Each number is 128 + 32 x the weight over the matrix's rms, rounded and kept within 0 to 255. Layers, rows and columns count from 0.

# layer 6 MLP down (transposed), 768x192, rms 0.212, rows 679-703, columns 0-63
[[ 85 120  94 170 101 190 108 178  94 161 135 172 132 115 166  80 125 124 134 132 121  82 175 120 105 139 127 117 183 122  73 169 132  96 110 146  93 120 148  96 131 107 155  79 110 144  67 178 182 179 140 129  99 135 140  84 135 184  90 114 131 154 166 145]
 [111 151 158  97 156 102 126 140 115  83 140 129 147 154  97 142  89 144  90 146 146 113 131  76 123 166 110 101 167 128  48  91 114 119 118 113 135  98 124 127 128 101 159 139 130 116 137  56 131 123 138 117 183 128 123 141 206  74 126  90 180 145 114 127]
 [150  78 145 133 118 115 118 165 135  68 160 111 128 128 135 107 113 124 127 101 173 112 130  43 161 130 105 102 155 115 106 141 106 171 124 124 100 128 108  75  75 110 179 192 134 167 123 163 153 170 154 131  67 141 133 102 205  85 114 193 141 100 172 112]
 [148 141 124  94 121 170 131 131  92 140  93 127 149 125 149 161  77 144 131 129 163 113 149  95 130 100 155  84 167 116 176 123 151 124 145 143 115 126 106 118 145  90 167  71 144 117 139 108 178 146 118 114 102 110 157  91 183 124 154 159  92  91 164 158]
 [138 194 136 148 172  66 148 169  76 126 115 150 140 135  73 146  92 115 127  65 165 104 196 162 145  55 131 163  75 102  71  91 132  99 156 199 133 148 110  77 128 148 134  64 170 148 207 126 186 190 133 134 127 110  93 180 105 105 148 111 151 164 112 168]
 [116 141 140 115 168  66  91  94 152 106 194 155 157 124 128  98 102 153 129  77 133 124 151  89 139 126 124 178 147 115 101  77 128 137 100 127  45 141 180 101 149 141  76  71 140 140 160  89 124 134 153 170 146 108  49 108 172 148 129 130 117 148  75 105]
 [160 176 218 100 164 138  72 160 110 120 151 159 100 143 131 115 124  77 112  91 103 136 174  79 169 111 129 130 159 111 180  90 118 167 124 141 185 125 112  99 171 110 115 130 120 152 111 182 125 129 162  69 162 108 148  84 126 120 107 166  80 127 100 149]
 [ 66 145 121 162  53 117 115 131 144 185  87 143  94  71  96 140 127 129 152 205 150 143 142 146 147 198 132 118 121 121 125  90  50 111 106 124  71 120 119 131  92 127 171 102 123  76 131 191 164  62 161 121 131 144 185 161 125 102 148 160 109 132  95  74]
 [117 130 149  78 165 155  95 104 167  88 146 137 136 112 149 120 138 141 133 126 131 168 108 118 101 156  89 117 115 143 151 139 116 120 154 130 156 167  91  93 114  63 125  95 124 114 103 137 134 116 130 149 122 176 133  52 133 142 104 124 123  96 187 127]
 [160  93  97 123 100  83  86 142 109 164 155 122 160 202  52 118 110 155 105 141 102 137 112  98 118 107 158  85 137  97  87 135 160 182 117 106 105  68 148 135 147 161 180 193 111 120 109 129  85 132 140 145 119 129 140 141 107 199 164 171 114 107 161  99]
 [119  97  72 122 128  53 129 166  98 111  93 135 133  95  85  85 127 106  60 198 174 178 123 186  80  97  73 141 124 136  61 152 109 162  87 171 106 105 125 102 136 121 154 183  95  95 140 147 146 104 123 141 209  96 122  90 104 154 140 154 130 135 164  96]
 [180 187  75 120 137 197 138 135 124  98 146 126  96  99 153 169  99  87 134 117 118 184 114 117 120 112 152 186 134  96 110 147  60 190 127 111 158 150 134 102 148 182 126 114 154 102 191 137  66 116 118  96  96 155 195 152 116 178 158 115 107 159 116 134]
 [ 53 148 137 136  82  68 105  74 135 119 124 129 107  53 130 117 114 132 139 153 135 150  64 117  76 143 165 125 118 106 144 129 134 158 139 139 133 165  82 202 130  92 128 121 131 164 156 114 151 132 105 110 148 157 125 159 134 104 170  64 139 127 147 149]
 [116 111 132 155 142 141 134 138 101 150 103 121 137 128 118 127 153 174 106 131  88 131 161 150 112  87 123 134  99 133 126  77 117 181  90 169  69 166 120 131 126 121 152 119  78 133 129 156  85 118 106 139 114  82 174  89 167 154  93 112 112 100 161 146]
 [147 145  92 139  77 109 132 160 111 149  93 165 114  88  57 137 136  48 113 107 115 125 108  95 162 138 123 142 139 117 148  37  98 131 168 167 175 107 121  91  83  92 115 138 115 103 120  77 130 131 115 150 113 115  62 100 131  98 110 158 156  99 194 144]
 [139 138 117 128 160  82 108  98 128 154 142  84 137 120 109 104  93 108  76 155 120  64 143 144 162 132  95 184 132  87 114 119 117  91 144 144 129 126 137 116  65 158 131 101 140 120 133  95 128 130  70 106 127  99 156 199 137  84 150 143  89 117 101 132]
 [127 145 168  99 139 135 127  98  91 109 118 160 143 129 134  88 125 180 135 119 137 202 104  79  70 117 184 172 143  65 132 170 164 126 102 150 100 150  70  95 127 144 132 117 109 155 134 168 111 155  82 190 112 127  73 113 111 139 100  84 142 129 157 203]
 [116  67  81 124 128 186 131 144 193 119  92 131 144 167 117 159 153 118 147 110 166  51  89 121 103 156 140  61 154 106 152 137 150  80  90  99 179  72 172 140 149  90 125 110  76 102 159  92 130 116 173 145 133 175 157 118 102 117 140 122 162  80 132 152]
 [129 121 139 121  56  95 108  96 120 147 171 171  87 168 118 132  99 126 118 113 153 160  70 142 133 180 111 122 173  95 160  88 111 156 105 139 102 127 128 127 195 189 108 181 125  88 115 176 165 139  87 116 190  89 147 135  79 133 139 108 157 117 142 121]
 [102 108 144 172 179 143 140 136 178 119 186 156 157 126 104 137 123 145 114 123 129 126 108 118 144 127 179 182 142 163 129 131 120  96 164  97 174 120  72  97  78  56 132 138 135  99 173 158 128  56 205 174 101 137 183 144 141 119 102 139  73 173  70 176]
 [142 160 187 130 155 106 118 125 162 138  98 147 116 136 132 144 125 122 156 146 146 158  84 125 112 137 163 103 137 169 144 141 127  77 132  92 112 124 117 135 170 150 141 135  88 118 109  68 152 141  52 105 131 129 201 135 122 125 100 177 153 182 133 133]
 [131 119 154 149  99 107 149 149 154 170 143 144 165 138 113 118 154 109 124 117 179 129 129 127 123 149 139 169 155 184 125  98  79 120 127 150 126 117 121  53 125 165 128 155 122 130 144 122 146 105 106 147 103  74 130  31 150 136 142 133 122 166 103 101]
 [124 119 142  73 124 120  22 212 109 101 118 127 103 159  87 180 134  85  98 162 187 147 133 167 131 104 148  90 106 158 116  72 160 129 131  84 125 159 159 133 126 165 120 123 167 160 142 108 104  96  77 204 101 126 131 101 102  88 177 132 138 238 110 135]
 [129 104  87 129 115 162 144 135 145 136 151 152 117 152 101 184 123 133 106 105 133 158 121 110 211 101 145  95  73  76 125 194  48 137 143  95 122 121 144 169 134 196 123 128  80 124  89 156 133 125  73  69 106 145 100 138 173 118 124 146  95 115 143 113]
 [151 158 149 157  84 169 118 115 171 125 126 115  81 161 134 184 131  66  88  44 123 181 153 107 124 182 130 149 133 102 186 129 128 138 109 211 147  60 126 111 114 160  73 175  90 153 139 116 122  93 104 106  72 174 127 166 115 109 136 128 130 115  77 101]]
# layer 6 MLP up, 768x192, rms 0.231, rows 680-703, columns 0-63
[[155 129 108 117 126 145 100 142 196 109 100  91 139  93 167 133 131 104 153 146 150 113  91 186 132 139 155 128 123 126 137 193 107 164 142 124 172 106 113 110 131 127 101 146  81 117 141 129  72 166 122 145 124 101  44 130 126 160 122 123 162 118 143 124]
 [152 112 104 156 103 122  99 144 156 141 117  85 192 154 173 133 120 131  68 211 127 126 105  96 102 120 130 131 126 114 113 117  91 153  61 144 156 137 179 110 149  70 139 140  73  97  94 151 173 167 164 108 160 140 110  88  51 119  95 116 107 106 176 134]
 [103 153  84 149 141 165 148 126 142 135 108 130 136  51  89 132 134 101  76 164 161 107 143 157 180 143 109 145 109 114 119 160 133 141 120  82 167 119 136 152  67 152 164 177 169  72 102  87 172 106 152 101 130 169 151 110 104 111  98 154  84  95 143 149]
 [ 84 126  64 116  83 117 129 149  98 191 121  85 142 117 165  57 130  81 110 170 183 116  96  76 132 175 227  87 143 105 142 112 121  99 100 152 193 113 147 187 144 110 143 151 135 134 132 143  99 135 167  91 107 123 151  62 145 115  66 119 112 134 114 103]
 [153 117 171 189 112  64  99 183 152 190  81 112 185  77 166 166 154 150  99 131 172 127 163  27 102 112 161 142  76 124 117 133 111 121 114 123  34 152 133 116 104  53 169 142 173 145 167  68 137 154 171 127  40 171 157 112 146 152  82  96  75 115 183 163]
 [162 195 140 164  99  85 177 150 132 157 154 163 143 115  80 186  88 139 138 161  97 164 166  89  93 148  96 128 163 148  96 130 142 126  98 148 155  88 147 142 101  82 154 128 101 130 150 141 139  90 137 120 143  86 119 186 104 154 111 115  67 137 141 164]
 [ 99 108 141 141 161  95 169 140 124 127 131  94 121 126 163 119 151 100 168 196 142 191 118  90 108 169 205 142 120 153 132 159  59 118 110 123 117 109 139 151 171 150 142 110 147  86 124 140 202  51 135 121 161 165 106 162 125 145 122 144 157 175 115 113]
 [145 101 142 157  88 162 193 160 138 131  94 121 108 149 166 137  88 159  92 147 132  84  73 125 113 159  73 185  76 110 120 131 152 140 136 113 132 139 176 149 131  69 142  66 117 113  84 155 118 126 142 104 140 159 141 119 162 133 142 148  99 141 110 189]
 [152 160 221 160 120 168 134  76 157 155 156 126 152 146 110 106 187 131  65 148 120  79  57  36 146 124 107 148 148 129 174 105  98 140 139  68 128  91 139 145 115 115 133 164  96 144 114 137 121 122 125 150 161 152 155 109 131 147 187 133  65  78 138 107]
 [137 143 118 107 145 118 163 186 143 153 150  82 149 126 132 126 117 111  25 150 143  97  68  93 149 117  69 171 123 153 152 107 139 148 173 116 124 103 148 128 159 155  83 138 121  90 120  94 139  94  92 185 117 148  88 109  93 173  89 118 136 115  98 103]
 [163 174 116 110 115 134  68  71 120 122 105 125 136 116 142 144 152 124 146 141 123 197 111 166  98 143 143 122 140 127  56 127 182 101 125 110 163 183  63 127 147 185 112 110 171 114 109  92 133 153 131 137 149 152 142 177  80 116 139 134 117 128  69 137]
 [ 97 148 165 118 113 106 163 152  91 154 167 122 167 132 121 117 146 119 144  91 115 103 102 113  62 175 130 112 127  64 151 100 182 115 161 149  94 157  60  80  73  78 140 157 130 136 137 138 149  97 173 164 109 123  73 193 130  87 133 109 175 139 161 166]
 [112 131 142 141 151 136  98 141 100 161 126 127 105 150 118 127 109 113 114 126 150 138 141 142 103 119  98 109 107  90  98 125 137 115 165  61 166  97 119 107 129 156 136  81  97 145 123 168  75 177 130 133 110 135 139 198 127  81  91 140 117 201 128 101]
 [179  67 131 137 122 138 132  73 149 127  85 147 104 130 153 163 112  71 118 110  63 136 138 147 120 127 148 142 130  99 139 166  99 179 100 133 117  96 140  98  84 142 114 184  63 196 149 105 128 120  97 221 200 125 122 169 136 101 166 128 168 114  88 116]
 [ 58  77 126 139 129 104 125 142 120 139 123 139  99 131 144 148 112 121 120 134 131 201 128 151 139 112 113 110 121  79 138 167  91 142 103  79 120 120 112 116 157 167 123 157 158 142  86 148  84 118  86 120 170 148 132 122  90 101 106 103 158 110 129 124]
 [117 118  94 179 114  98 126  64 111  97 124 127 191 126 144 109 164 120 100  82 118 165 140  25 183 138 117 154  94 126 146 131 133  75  98 160 131 135 146  80  87 139 137 160 128 116  80  94 140 153 131 135 221 107 160 148 112 133 109 121  89 134 162 115]
 [ 79  99 124 154 153 128 127 165  59 105 154 191 152 101 157  84 124 184 166 113  81 184 166 157 185  95 135 123  94 124 115  72 203 169 186 112 123 152 117 122  95 128 143 139  91 129 160  65 177 145 138 168 101 132 147 192  62 204 117  92  70  97 158  52]
 [126 113 164 126  95 115 154 102 151  86 115 140 202 100  94 144 139  83 122 170 200 119 112 116  87 139 138 144  83  92 148 139 188 110 116 100 165  94  67  86 119 138  90 172 106  84  95 101 165 114  90 170 125 168 156 126 151 142 176 194 163 109 122 148]
 [139 120 107 108 172 100 142  98 124 104 121 131 167 167 109  78 112 154 153 137  71 150 171 134  68 162 140 130 184 121 138 113 144 178  91 139  94 131 118 105 164 105 199 130  63 126 115 133  79  69 120  95 173 121 181 164 171 179 151 152  93 127  61 106]
 [113  93 159 155 108 129  80 134 143  75 144 125 114 120 147  80 145 163  81 162 163 124 127 123 131 130 134 149 134  56 155 126 140  99 124 153 125 138 143  67 147 119 129 138  92 131  93 190 124  86 140 162 145 127 132 161 118 133 121 153 131  69 151 121]
 [123 120 101 112 121 131 124 141 115 102 113 150 123 158 101 120 159 136 100  97 126 118 110 170 123 114 122 115 156 154  90 132 179 124 107 101 229 208 190 176 151 128 139  96 109 163 104 159 140  95 128 130 107 173 104 103  96 159 110 138 139  58 130  85]
 [129 132 113 129 162 121 130  98  66 138 119 155 123 127 136 108 110  94 145 115 111 115  94 137 122  89 140 192 165 110 163 145 139 201 153 145 157  73 129 123 136 109 148 154  87  94 177 147 161 152 175  94 147 110  81 188  71 136 146 120 144  93 159  81]
 [133  94 157 168 121  98  94 131 111 147  82 205 159  74 138 120 116 146 140  99  97 130 108 146 165 203 173 189 116 119 104  98 115 143 128  81 134 154 102  89 112 114  99 146 166 160 113 161 125 148 134 119 113 103 116 130  48 125 145 153 131  76  76  63]
 [149 157 141  99 111 147 105 147 144 128  86 141 105 136 118  74 122  70  90 126 200 184 179 133 139 175  87 143 154 116 135 180 160 135 116 132  92 170  79 148 131 105 156 167  92 138  91 170 156 130 153  93 157 182 132 116 159  81  96 116 141  67 135 120]]